From a checkpoint of a small transformer trained on Wikipedia: 11091 steps.
Each number is 128 + 32 x the weight over the matrix's rms, rounded and kept within 0 to 255. Layers, rows and columns count from 0. Numbers have three digits each.

# q: layer 6 attention query, 256x128, rms 0.154, rows 93-128, columns 0-63
# k: layer 6 attention key, 256x128, rms 0.148, rows 93-128, columns 0-63
# v: layer 6 attention value, 256x128, rms 0.0838, rows 64-127, columns 0-63
# o: layer 6 attention output (transposed), 256x128, rms 0.0824, rows 64-127, columns 0-63
q93:163110180178109176131159087096164108094121161095163132144135082155118097075128123114097188093142138060117134140172109186138199136109106124097095169153095085104066124152149153158146189133128072
k93:125137163078179122116099143114096170148136136165104143119098109089171141221136106099122194147068144188137147097125127122113102127123186153112096125126152125122153172153111130126139107095136170
q94:060169083068136083180124140101116173147147084128075139136115167113120136174133131177137033135116104151120066100047125110130072143155131075159134057133133134142138110090124109121108115153126149
k94:123143139187089148160180109167156134123138120114142080130158126169090114000127137139124043076141121071141109154138124125134153134152129118140164133150115123112102106104151125146116150121088063
q95:178106175171121168110160125091135073098086170117173166153140121154130141078114141106118215107147162113136201151178118162153199119091080132090110173128102129110086123172142145153130179131145076
k95:125101140097168115107070141082084150129147129163108150125086143104181144255139105112124205148105126185129131112119119117127103132096146157107088107109142151133147162148117133109136110121158176
v64:090071116124130147117168165095101181113130124151107109144151077148151105134145070078126128086151118173153100101146146131091104063150175142136171056081124097120098118152078125157127111118122137
o64:133147224090174081123027090148137115073105104083034081135152188181130156163135145143164158082120174136123139158067122117115120125047151064142131148189153088092134119086101062131147151112113125
v65:051130158152117201173156117144212156063127153188142108119139132094174136135122079093113132033010117122126159152054130069057086163108145120181174133141192242111069108086185151091111117109121108
o65:158091174095009082050123114132138151136153185168122187138083092139133136089139224094187152192152116246229139205166106128151130112109045054135132138200156036157120148190120151141156124072169113
v66:121092144122106175147152022069178137175125112100153126116105176202082136137130174074135122143013117070124089157106129136201152194123099149104122131160082071104126133125176137164195154135172128
o66:109191000218075119114094074188088047202153113219176227150107147082149117167152147050112097151153116117149188050255113112123136129133118168104059104056152159147137123096137132123147116175123052
v67:152127144149129123109108096183181110164084139203159127111103122147075146125107170128143154102099150104149145090067126099107119171147110134148195141196121137080109102101136115073141113146138179
o67:139089092108048113110085179064108170110185119087234197104112096131143099048111151130150143183135120136159114161187143140136112115130145068144172080108139135136073134178154194122164094087133108
v68:134157125126168100134101193104088111180145130102124134163106105028111102131128133148116122180255113145131090076144102109099189132125134117046058149075126100139172108177096172139050104096114124
o68:094129145134224115160249116085152127080080147126087057127181176127118136094140083180145089039055115075115071126104124125120101129158150194144157172163101186092141128071142064092139175107142173
v69:194156127123120158157149078117067134120113123118129128118145158178125118121119178065123131140085125123127174127218130152194079132104083095000111130171119085149135137134062191140147173128156188
o69:149126084183139156102144128207117061158160055158148124131098133095131130110125105149056105114156150059031090094103149204121135069099176205111049136055013121170134146148143138174092127219043123
v70:150148135132129154178122102093092138116075156095109140136075101121186122121128156070137128140064147092131090163145117168099150123126083086030161164177178113142108146171090188062131142103145183
o70:130095113167170082123232088137102077166091049184115138110134112114107113018172168179119075087108147121120124109119172147125088087165131172148121146136026150107124097104165122104156115134132177
v71:156077126090140142059124094008123119183156109082141128101111138136056111119108149104130120164105123129133066084159119110208149165143118155178127140133093031133178144199146128196181127098151118
o71:083186088182182094165110059178126005159055126156095098138192175132127121178148100068167076090089109078150151061152140103104183142126143176111077151072172194100078103026087069111104191146133106
v72:119085116110115133057133129053130141164125146124145108146138110118154108136126163078134128154136112160121142133132162130158150100137139098132178168097122115168132116174130164139082117126147132
o72:137146194157152058129145090113136084055068129111088068125148148115090136109146121105162091088089117116129099100119156138123126137127140184150128170160126130086086106084101084142131138089137167
v73:094118123102127176187149032061127115155131126089131113167105219218135159115136092089126114117025130081131089151116139083221099154085098097102087141145150155101102169111158159182170172139146125
o73:158182014208073164139186116209131076211142094243100202129119131078144107142190151093083110122170143187147155084193115120084172126182125184108095146081145138155140134121145112126122113153190048
v74:068096145110151185112109112107170144146142150155111131089146166099085133133149178110134134125043100094131140073109123085126130166108132115233179192113166189133182116142141163085090074112153094
o74:139120143133067042059195084119137113077114239147136082154127098112132110080153150068204128113080055213184088149159102158171138109111129122146120166161150116139089098109144121122157169073130156
v75:212161123117125165116135095175087113107117149134114132080190176136116142127137204097118140126073128141150209095187131172174112144114084112079143180152137091164175124121057141112131147136148174
o75:156089122133101173075115142184120118111162116111186087145077078115132112126092095127091140157178115077044086140084166228139107071082194159107054137096016107175105132168139194169077081171016137
v76:124082124131099155210134141088116158059118160084121114132144079101172087129130056065114124155132100128125079180145140116095113121102141152054207062121147118129049144125144157090145105109139138
o76:067137156148200041103158054134147078167110065192030147130135198097100171102164198119122117073071117144128140118104106135148089158107073114114091159114104101115136125078156066135149207116091144
v77:111101106128127141159109095066114134171064135126129136065075102151134114120149126020140113168085130045125043145150121186074132151115094129086246141188116044101207161220128105030151116156173145
o77:086164118201202000104173006137092024182083038207097107114130148116141118125191190094193104071075080115092158006127156134152121102133118155153059131079138194128073090000140080085181190128121199
v78:067126151106129131190106140174111113162157135138107107184093180161181132116123113182121125142175143093109163144165130103104076107105137114108117184134167170118161132102103165097125148158155162
o78:183165126126121156126255128111114167139122117141087114109080055128170129117169123142110178121131140218081132145104074202101140055156114166138129116145145106133177119152181119160147093149128142
v79:077097101148117125121093238184131120105176171161101120135160131064148104122152073169122120119211124153129109117113130084066142102089165143205154158053141179151169125062133118088052070133102091
o79:115137211073145090134169142049182214066114182072084066153128151113098157158135104116166185098093072226183098187090078104173125203156094079138189154211209117114114121159132086101127184046159179
v80:133134144130109166118168028080146179079090129092138140103134162148176123134114144039122126114000138105125180110116122126137083149114138089163116190172136097177090120147121167151147137156158106
o80:128078156105057121072065069241123094149166156181141138123096097112158107120127199073130144153222140120128144116169170189168112106089170117097098134116082096167125128134140161144127048128068119
v81:142174141116142198168152003072130115146133156145155111123128196118114132113116184065102128126019128124134164078180116084201089226100092098083136147152133106140153131164098223150144147134180177
o81:152118075174079119069186087238070081148112116245146127145110073112170121063180132091115092120128107111090092100160087231136152026104188204104070174063084129135094132124140160184107097155090090
v82:142148116135146126180127133110094136150139160144112127138119082123214122129131092093111134155170119166137103186162117136105130098119122105001176098111153096133086141138072189111116154116123191
o82:123144141117203134140188140120098113109092016175073116117113181112114132075156131191090107099113155060087104119067146173098092107118136185138123130128037110104167129142175096136153099134123155
v83:106101133118143148092149049016137175151097096108149151120078100155199135129131140045151139152064150107111152114137141132111106096166138085131187188158130078141106136194111139119161144130172167
o83:154137141141137091110105060199093074184087065177113143098152117123131067080141199105128095128120153103099152087134171180118126092104142140179088100129104138126156087056150133118213108130111138
v84:096115148134109147104113158105081162137081133191153122100135041073105100151114139082132138118111121163132185101161137149095096063145130127120255111112172179095128136136137141103039086127119175
o84:170144233077165009064073084140114086041076097078066021109137139201094171084086112143213148096071086186121099156058128142137106076083133103157109159183146062072044105128049090167136133124106195
v85:124118131135103133159177102076149135120151120058139121151108217252154140140111124094119120083120125087122119144088128162141076147127141173116047127191097114133116128094142122192178201145145070
o85:126149089160087192123064122181153099195186129168142220141114171069151112237097122077078171164186140153093171141156117127132163143102099140083083146100120109186193166121166118114129097186103062
v86:168066114103111089112077220185046140156110121125154146083149050069032112132136190166147141164184114157116158106172141156114168094172115139154227084096156148122185118135131135081105081132123175
o86:130126164126204061111114114060120114054072140054118019142149114201086166073118088165192110089060081150137112136071151114144085105135137098148143106140125136054048082131050121149116171131092212
v87:130081119115121165050175075033140164120130104100134139106172136154083119132130157077131109136030122151125171070116141131227117111150149127225128049083077071161088136140147097165121133128140108
o87:103133141136127102102000083221113076072141176118121093148164125154128144197126132082177137109152134100154132100146154085147159141072198109087129169087179114092082134100045113170093112138067099
v88:132075113113108098047088128175190143164129151140117152023183168125091143119138199118116119199113132099139120128147143165184155146136109146215190174130078041159221121133134057049152117135168124
o88:091140123154122110098069121087091125121138162074212116162115073094115112201108114048130159161139072063108148076141169169167133192107157117140095066062137156148091092110119174133091139130044189
v89:081145117138129118113135130101166178077102123103102143083115130175187143126131089114129114136078113090145093157116123167159109085122122131181139196142118129155141142147128082098174120152132123
o89:136141165136104121118099090125110146179088124122082142125113107100151088184083181111100118139172139132120188111135158131128128191110101076153104093149151119149137094075118140134140119137142149
v90:092118132158127137191101148152200106145133135130125133224121142142121134115128106173139136099175140102132085162040133083067176179125138107150094058111135137048046111091172138138169112097107070
o90:097118032123033184155161173043144210159181154139168255094115122089141122068176135135106094193120159131208163140247088064132101187194091109139229101130188159119169127167184168086164118094250065
v91:100176143135127052124166148057160154135090086099123114163078059137161127142104067095142133117164146113124054159043118178089159075128140128096079156153118140109075127182159099163159119099105075
o91:128141104132148132166110135111167111193117089118103176088174209126107102155110181173116081108127166112125149124153163033107113164173089114157135128171114149151156142045161092042176139119208112
v92:152103128130138122161111118162150096090159147063103141132117173104151135128133113139108128144103125074146039118037119082109160177111112141164050219135121100154135147057133117059141118125151097
o92:084118043153128136155181139052141169190171146165161213142119133055109083139159147104119108112119092156227158158218136072157122213189090110121181109117133201162160121145202122058157150093131142
v93:095076123133134123140083140138157119166140124163151098191082094105065132121131149183124133126173129124116082119089128055151181158144133129150174073103125162058103150114204118115123084093125145
o93:139149093166144058146138144039107147104093124122132151118163132152111149094159100124196077109008096189234140130177072058105151144167075114158201109131227147058084111133082108107159187097196135
v94:135127124143056118166134242118101141097095119130139118180129047100105104138142104163119136103220128143134155184134140168070150086132117169073153017135121175076114104155148149131094156070109099
o94:150136152134179095119087124124201088121135098064091096100137208163079203125081096161140124109088139164082105139063115070115103120135091126090124162152129068103107137094081103154110141180140135
v95:198102098109107040141112199109052107147102079075131127139086119158120120120105150196127118196255103111124061164184132181192170092154109154055111108137064097109170139137139099138159146144125140
o95:125196058210255156222108136090135098208083049114112146116152173120096141196109067164096104076062135105062167061094130087076152160171096156151092061079159194110143122071100085109124185209135119
q96:083074220165181190114168129208113097103106194089128124158175120163120170098119169110136221135140102104110135145179124104190208081109086191129114093140104128140086180128146138151170184092171084
k96:160142115111067138121065060188113148162155047144145057074077132158096112157135149119130202135105140119119154162102131105111092114163159134170147128132213130084144166114104051070104070152161203
q97:169116113175121152100112102151121094135120174192112118131152099136089129112121130071117167136145133116107173125118097105155224160094144191071177118127150101113101115163108133142106104090168103
k97:180134115166079150108124026116154137135150085137127077113042120143079125121098133128144169132114159172104110123144140071134140135111146114183118165131192155115125170131103072112141138144173176
q98:102117171111145133149107128138145130115096130105087105147111129132147124151126145121114143109094121147155101106156146111173132088121104194115094130151116148151108170132141173125144156086143120
k98:126120110102094120151106131169135151149110066165135132089093105139116102121167137135108165123134162097120196145119113115113093127130148127139115116118149127124157137097126094085113087184110143
q99:106072208175180184107169120203124091092092199116124123154182098159122166094126147082130227126137114107111151143176125117192206085111093200118124091150112129133085172149132124144155174088166095
k99:165141121115058141115078067183120152156152060150149067085075127155093122154128160111143197142106131134125155159110128099113101123146156130178143126132225123086138167109102043074107085141162196
q100:095061213180191198098181126194136096093100208123127125152173112154134171107139151095112238130160120100118139151175112100197211068103091200115110115147113128141076174138139131151139188089178095
k100:172139122099053150124074062188124152160163054153136066077073124143104114159137161108136194137101149116120167154109115111111095131156156129169155129139214132098149160110109054063101075148171206
q101:177135094163125124096131111079144119119145152170146163093142090123149123077124073110130137098127144101124153138099121158085120147114184062153135150089143128133138124139095087111116104106130148
k101:151163145195104136092168113096092094106151184082108122163125184139141148183081101088178104116131078147119031111156145158158184149070114133117121166149109141167128124129167175180161175079181127
q102:158189035087059052154087114072138180141158064158131116078075113102126069130117081158126038127096142148136115106078133141064064171152175057144133139107160126114189080125104117095114055164089175
k102:094120146172194120130192194077152100089120225100113181178180127114159146107113079130119068112162114130127078100161132152149174121091105120079100128118029132173102092143152207189157186096097074
q103:094137127092129095157083131130105185135116072101133101110086168154141123200123124158096064137113097186126087124109139119118037096142090113179121133161107130150169117116161155094156133223104155
k103:091106127101195092167117232120122139129075167189121160151199101103166126059150107152097121133169120091142165122108110160115116124146101126064116100131084109138098079127132121146124126117056093
q104:128041172146147139110131100218113140087102167148126097110151065168147138096158154104134156119121146116116158102173116096178184096155127161137115090164138152127139107150114117104155136136127157
k104:181101113140102172114090085196139120118154106165159078092118129150110144166110124155151200149145141116094152133116120095137120090150131123153140112140190140098110132109099017097135108109156195
q105:196131069173107137079122120124127098138117151199143122118148103134071138122139136089125128121161133102117173139096100150110204168114151134095206127120148109105111102149097109140096080127137109
k105:165133127179127175104148060066145123110148126119121096141094162119078144108065123123175104145112131184107043115163159092130167136092127107172134189118198150098096158148122119148146164106180127
q106:160208056108076073147113135057133142165148073152142151123114163110101108151116096140137053122129123142128133131067128157058079176131143065111174145102127112121160090121132129133096088162106126
k106:088142141133183099132171188063131105108088187098106184168170125097138139082113111123122051117137103136144094104139134151136159135096099135097135137135070117162107117144158205185144176119107060
q107:102123173141155163127148141183127105133130172093110095179137117136114138113122182111130196132127120101125120139169141115178214137119104206104110125129131115132088170121133156161157161062146090
k107:161125113125077161122094045171142150159149046122146079075077129152095109153139145133140175116087145135134154148111153097119112133150175127162124132114197118082150170103102088071108092152145175
q108:114063213185187189094160116181123082103100204129139118163175116148134172123138151098108223119159118116110132135171126087213205072096081210102114112133108123153080170146148130142152171087175099
k108:159127124099053143138078059185119154164153051152135074080066114146097115152141154109136188147104145121122177147105122094115088124155150126176152122142214124097148159114107040069105082158159199
q109:164163049106072061141082109071131180123147082182123128061078112107130080121126083153120054123104144148141113103097132140076063152146170041136135160104155137123187095125101118076106059168080185
k109:090118155177181113122186194069143093084118235107119186188175132117166139120111073129132087119158115131124072097165139148146187132085094116086098125138034141188101073146157203206169190094105066
q110:103212080068097092173106148077126147177168046092090132154079192092109111173116142184133056133107109144155097144083155158071057160139132086152114155102128121123138120094150161155124113140082129
k110:075115124114193101142167199055131134105093178112125190154193126112155115093138111135102064114136128133131120114139140160131134144127124130069114118113035121140110094130149209175132175118082042
q111:178149098149129127111129125104148067111123157169126163120142097111113116086117104078135146098126138104113171132101136165075166198099168114103158121090154075108095139120098117129102104066159104
k111:147167126203081156084137046096117096076132125056137107129052147127082142154128135084152120111108112204093040113162176110157188146077120127170098164120178153153122136166153172150160180156177131
q112:091066224177188195095175133192124094102098211115140136167188120151134185096145163089108227133169115101109136145183112105204214074095078216099125104140106122133065173137147124157144187094182086
k112:162137117092064141132067054194116155160144046152137061081070122144094128147132166114139198150094139125133169159098114103113090119151155127175163127127218129077155167122107049064096073151170210
q113:160179037076065059160086146066145164144163052134127128104077136099129085142121109157149022137104151127147117119091128158054053181166172056162136154115152139108174081114107119112108071163080163
k113:087124138153207123128181192073129099097098208100106195173195136100158135113124102144118056117147105136128094098156140160153161130104106120080100130125042132170121090138158216194143176104091055
q114:118075185172162144102140101190125107082092191145108082150150097172131140121131154101112195121138106139120132113173131079202214096122081208106104113150119131144092165158126151131169156109170110
k114:151123116125084158132077076171147156152149068159149085079061116142094118142134138124145202143127154117124168154104126089109095116139155134171131124122204117098129142099101035072119080152150204
q115:094063218181200201098171121200122087102099207112133129164173125172125181112128157080111229133153115108104143153177121118181202074097076212126123090145112122143067171141151129156150194103174087
k115:172135119099063139137073067180109145157144043145149061078067119147091122143142159113138194141097144118134164160097118100115090131150159133166155139133224121087150163108096039057104074154159194
q116:095077209175194199100170128206122082104100192098144132172178130152122183115124170094126226138149111101097147150172124104194196087099076210114134099138105109139072173134157127161154192089174082
k116:164145113096070139129058055193109157161150040150134064073070122149097114140142164121142191140095132125124176155093124105120086116163145138173151122123226117080147180115100055060098067159162202
q117:124106182115156098110118123185111179111095117098124065101121107165156133159128140140138131109084091163138088113168152131173110058160089124167073125149124170173144152131134160083199136190092162
k117:095100124107157132162089255188127140148110167215129153114192130134163112124134102157146158146173120055155203159077109145132127099153106136092139076130154076106080066057104061114141090135086139
q118:091063226196205209102180123188118085090097212110134139158187115158139197098148157088123251134157104101109150162185125116191216063098074195100142098141096115150072183141139128160144188089187076
k118:167144121100051141132070064192108148156156041141138068078079132141098116157140164102138195151097144128133163159098121101118086124163148132178163135142227115080148170114097042064092071159171200
q119:156081155150148168087135100151114135119145124169140091112128160124161153150134149119132129087130146173114110082127107125177118071147140129125124111128119140104133112163149126105153126147118179
k119:126092147071157137152100172188105131146115163171094132124142117125110143143101120170117114203141138075147184090103102097148113126155079132121185117160105127131100105135103101140176113113161145
q120:118185121084132104146090132100118159155104061100108110143103190117132150217127114148128071096119092187149091121097151145111049089127099076150122141127098120157129146112156160138150136188108142
k120:062119123082184089174117248080118144125060156186096196139197123096167122048154113140108088150124118109160197129101117172102101147142108150083161107128099092127112092114134139118121124169069074
q121:115101192162166176110151125176136086114127185120119118176147109131133159098130177101117207126136140093116141126167116114181207118110109215096112120131133126135081152137140136163127160059155082
k121:163135120118053169118097046181133144157156050118148073089061118146090110161140156122139171123095150129118161145121126096127095129142169116177129136114189135101158165110114089088112087137165190
q122:087096165110160141141166128138155159136139106090126134123116125085151148100140170181154150126142170126135111099192132124136059026167147088156068140117123170137172108110154096135143183126082165
k122:103083155049129122160139171198079116167162123093113148139199133146177123208138134148134115126101120083155185126111083149168095123143123137103155112143018134116171095125134169154112101094157152
q123:091065219187195197103173119195116092101094196107122129170172126156130180102142149095123239138160103097112147155183128100192210065096085198115132109147104127139069174142140128156155181093181090
k123:161128121104049137132078061189116149157153052145148064084080130152105114149138158103142201134098143122135164154101115108120083127154152140182156140144225120078145173122095041060100074152172197
q124:108069188144149149127150108196132127104129191108120119119145085138151121060127167103113201141101163072138137117185130125163183121142117178145092096157138151129117131122104113114141153078131123
k124:187129120149071166100116058208136130136178092102156072097105131159109127214130141135151198109122119130103127154131127095131135112138157124154084128115178140127153162103115106106128094113148194
q125:101056216192195213092177129185125090082096215118132129144186111161132186102134151083113248129164117105108149153189119109181213064091082191119126102130113128137070181139139131147146198085184089
k125:169141127104058136132072056190113140166147047143143067078065126145098118166141169109139193151109142126129154158104120097124095126149145126177153126137221121092155166118101044057105081148171215
q126:086071225186195213105187131182130078097104214093138133178180125148138187098131164094117244141167104103104142152190123119199208073091074213103133101134097130144064169135155129170153190086191081
k126:167135120096046136130063062193106161170160038143135070071062124146096111155145167113124183138095136131135161154095124104118089119159161133179153130136218122084157172118098050068101075146166195
q127:169056178174162161088135102204115138090084186165149101098165065157129153094154135065128183111119144099097157102178109111179209084144126170118144092149138143125121124171114113115146135103147146
k127:175120115154061170121106084207122126132153086162133082098088139149105134166120130143174186139123122122110142143119114098146126113140132116179149132137220136088125160109101034083125098130183196
v96:159084133130093142173119115095080114180112095151132152070072123054109093148117111130130116111113133089126154115094120156164131149066140163132153119085156146063103117119141091127095137164192132
o96:225127151175074066049108102088136075058109151121130081141135062163119163163129105114112154153086117255217092150100096189224152089117065176098156141096160069101030137121167122127126070095093211
v97:102158129129137141160129181137122134114175161134128140125110156168121095139141116139122129127102183085114120122140120159152145125119118096165132103117121108124156129135113130149107125156124116
o97:133153134084117139108144133138106103142100135130137132135140109128101112160102126148120154149104113128107115121101112124114102133121133112127116139127123125141096134103166138153115140128109101
v98:164097121153088096142121111154146139102106092067131086125113157142092123128126076152112128125148093157130144137133162100120121156112114122089137114154107131138133135123119128137109139132126123
o98:140123131130134089122138117112143110138115140141092106092146126131127124154107140147141142123142134137131123139144133132145152098119115111142135115095130111095136125107116135135138122146145146
v99:118074119123138094092069110122134139110058083094122090108067180070123144126133123154143130132128140184109137141165130124089149149071106124143121200101129133077171104076113111052144139210137106
o99:143150082156159074113109093086096134170132121108114112084178117130161104161116141058142109098151125124150121136138194164163144083132122121103137075088140144089088120164124125149149100107138184
v100:187165135139194129153128202117140105097225174141134124170157104127096164110130095161117136157177122157128113168143126125159219141077088119102119137116114124137109090127127142184156129131126145
o100:042142049159034191108091175156073106221100092118143127131156184101147131146171178111146096138153119070119175054132134096108057172084158050191113085125167080097043130121129143099104193201138044
v101:097163135102125160141131120138117125091195165104119101166132105100161125129154148125134134118078158083116141161135088129155152116138118142145141143129125126162122130163127153155123140100123166
o101:140119119128115151134107146148122151133114111144143119139115115129129128104141103115123108171132127141124120089124116140122144134141146153116131139130107161179152141135165128127121100111125094
v102:168090121117195113118088183160142122091122132126126110134167145096152171128113090157131124165074132166132110106117125142153117102153111116114095160110131126115096124175116098135137120152125103
o102:081178057113116142108137154095052129201152066137116115080123171123151126203108213098119131112121104139083150169057156120089108199102138062172130059161178090076118127098111093123161172183123114
v103:186161137152111118114118144150138142074134112142123066121175140191065134137132125168131134147200151157128154153147112125165162156118112128087140117149136126129133121106166111183109100113114134
o103:096109141130109148116090166132084128149130100109128115083150155109108112134116139098119199092130146107094148140124166129128106128103156076162110106118138104098120060128085151136177177178156052
v104:079200110144112130099164107113128158156067109076153111111115141144169066120122179108140125083070115144125116157106119141057098125152168107076126130143164094147127138096058173106168156104113176
o104:152081194097164127199133119180193139049113187154118085173118090133115107050096097185114068143117167083167105100158110072147137082167151192101125192122065160147168130151113162117102100096134133
v105:046136141135115146200146115116136132142178177116132156116169126100187100136157139120146128139061152060115138156112124153179175120103126169140103131117079098129164118156151129131089124118127112
o105:177121109100097167112100131158147163096108171117153124173097135145123127103122089138145119188155112150111120099127083151119121116148135151133113162107162180193122150130157162164080111110142116
v106:164075141118195124156052153129129103153153131144126089119109103061084131145117073136134125156138105104132106090186132080185180131083113150115117154114178151073103116108149095095110111182174133
o106:126161070153049085049123129076022090197145042096129131094144140130133134208162157071155131121096095216152140163057135211144127155079093064162141083098163071056011112105151084115166129148099144
v107:135048131111163102082111094139135137093104120127149185102128151108089158132127136151141116149086118216118115087136137129201117131133119117144129128128148168107100138125130116086094137173128117
o107:104168060159155109127122125087092140177157128098096110090135128099152149181133170092119144084144127103134143178103154112121159114115125114133165105133138109071138132137102073129145108126159167
v108:183110110127148110082137103079129139169139101122121135116114129112097135128153135127095133143171125185159130128114133111102140151088127140146147149096102138101148135092091137141151128139140141
o108:132121135148112102138118090134145109130133148113119130105124144135143149132142125105117147100142146127185137138140143098140128132141122115096131114156146095109122144135123090108139116146125125
v109:153166134138132157201186168087102107179186136131122168143124049117131101119117105102136123099128094086152140161129143169111115123096140131103141082160102166131093129136119122173124150098150137
o109:148086163167042136108104159162200077069085151162130068173123093155125171072128134157097089191138143206182120061144070100194143135130119180123108160106131082163108153137160156092081130131104141
v110:123176120130106144159153156149099118116169126159126132126152183190137123131145070156138117098130130030126150143128133172159130135126120156169129069091078128167143141138117096170098118114130104
o110:154125145106123157113125119112131107146110140139103137120131110129097120152109129159135183160130136134098108116110116158124104099101137103156111141133137114114101133085162144167115145166102098
v111:126163125152101150148171126124120134131136161141136148155102099141155121126117115100140127102179124093132123179122126144118095127144140120135172065155144127166118116127153146118164146069118150
o111:124088176158109139135119147158186120082113141121142135160125116141126138058145079154146100161120139124141125057172117132150140136140115165116100146124080139154131151148146153114095119118132128
v112:194158118122181101102124157154121125093079124125134082111177122198093144129158137165124128145194108192104149126129123125194178111109111129105155111141141151150109141106158121181150111108134131
o112:097106136167090145139100154138093156135125106143119131099133149101110133134150129114124179094114153095133137132108162110122104134106152105161122121129129073085121083117065118092162170161152069
v113:143083121105113125108097134139114122055146087147130116141180155131112158141123146166130121138136119121121133081126135146131100137183112161138099136128093116128135128162135102148108116150136107
o113:093164098130175142120116126076080149168178092123110168086116146103147112203119163104127190099118123139090157195080127123101133148104117068117155100146146111080163109100101066155177142155119104
v114:124107126133125135122162096105103147172132135101132181108120130109122118129118109123126134081112129159138153142134120125176142122082146140178144108107108143132156123135154129130160140112136123
o114:190099115164098116119114107173204117095099185132148130152112121156127159075167087123130119186159139114186147071173127124142148115172113188126110132108118138160105160147143157110055087114149166
v115:172147128136144149155132195119137118138163145078126127115151131096131129134125137141121139114055149118126155136150127144191158116075124131092110147116124120122147100117104134148152135157112138
o115:149121116110082127120132130151142119116095148158153078149119118170152153095133127157105109177170111189137127123139080116159105138151156139151120139130132112148082126148123148115085134134110141
v116:114065149099206102118038097155151129182136097130125106101102164064112144154139096128136124171095120155133092084139111064163156103131133146136099214115143111075133142122117116040082084198137123
o116:127182066096151081087149115079010137194162064103098128073140143127158115201139167085149122065096088152105120211078181188111137148110111056163139063127158122075081117106143074127190127137104152
v117:178193101149055166154193151099089115131091098099138151127165090125117114113114146143135128084103129068106157153091126182123110144071153123105149067092147156104113123114130126192150157074168151
o117:189066213164091130144106133169214075030079196180147094176103067156089142079102106162087128201114151217205093084146061099183148085151101220097137197110100100153098141142126167111082082113127154
v118:153078126130124127168141117097129128095146144113150137101145139151114107129150101144116134115128098066119155111145129108169142140077137155126117054133097135110175121147164117112092137082134115
o118:155142103123095137101131127139116130146127154111126128131135115117144137138141101133147144152128108122121124120116113188148148079109130123172148146109158121134098125110144162170082116151140114
v119:148114134117196113155085130135160117155122154150148154088099125083119148122143118125104133147080130142121134109173126102159182139101112130115129173096161145095142118071128142079130145186136111
o119:144156067138048087082141126085045098187145088076142091116153123135140129162150156103160105105125098159157136151110150172168079140079125091172124094132152085102014100153126127126149127125118149
v120:154130112131127096079133148154129140164100097152136132111130146142116157122143117105121121141138156170140112130104147174119157112131119137142117141104121120107156127099091115129113105179135106
o120:133155126131143113139136086103132115138103179114123140116134139133117100154106148113113144108149129119140151154140138077118093142143132113126132107116153120093110130117112114147142138133122118
v121:202044129132182090000149096103112170171124095110102147092180174204050153136146123157124125129172151255130153111121138102223194102095147162214146097054075155112153152146136112142164128132141116
o121:139134072182138119145077062162176136151126177137136135122100165119134141154191132130110208119117160048205141112169157070080134120164123114101133114133140096089100127119085112110110096139152112
v122:163071132105130149175097154140145112055202125159127084118189132085152155129145097119116116167147136092129118096130142148145069119142090132123108160175127112109140140149126101113048095168120099
o122:088180078112128131077148163059040136188167067110121159079129159131155133204125156084129168090118087193062154191068140166112134179096111061161138071153180106101106115111148074161184171164108119
v123:186138125121170124128132108110153142127172132150138127129148121158098136120141142136109132142176124148149116119134140108159107117146136154083142107137154127107115140130167123129149094117136154
o123:116124128153087130136120137135122117120122121110130141111140124122124127126137125137123139121107135107148141139151132128122109146117108095172116105152140098094097096125099133128134151156135108
v124:189037114121177127071124078083107128165112125078141121119145111140102143134127120142131119126135127204120149109132134120142161097084151125156116192112096144104108133131102110163173141092153114
o124:119117110160117121128100098158152153113143135148115104127091149132145168134183145124100160130122155135196125135114105058113155142182142157073152115141153108116142151119075068053129119133136131
v125:070166151131156122137116096133125144101169148121127171140138122112099117125126162102139132135079105154128098135136132103184087111153121117109125181137148106142072135176131175113063134124119148
o125:090126109081148126152126138114104167113162135094145131152124140101122108125134110109120103112135145095110130128110141135091155117133162124110160145134128160139173145135145119127126109113134120
v126:135096111130118130155170171118085119097179153094114115144142109145152107131120065154130125081165145096147183169186132126168133134100142150157111057140139175175157143137167114198174150088147105
o126:159113159173062156096055114153170125142118151134127154132119106150104169120143098131133149202137150130160164092156104168164127128129110161136120143111106110114117128111125156104095117142131113
v127:146085140101107128151084106135140131139123130137141148106085121102141114129136081127136123137149105088109118100147128125095127161115123162114131135129121152112160120092140128131100136166151094
o127:146148119160128105082144134083102093171154108098103103099160102119143140171097170096154118096107096168115115174110133180175133125079102105145114125104121137119089111136146107154152138112113150
q128:165096132119122122137085143138139122104124134161131128133118106158129130195148148147119133152142095140144172117141130144124164108128147156075164077155125126119080093160140155111145124115169119
k128:118131152148144124144111115147135121074163144125123111131078148116158144206109106106128144129119116144125123140141132123132126108112130153084086156166114124156107092117131111127172126114144166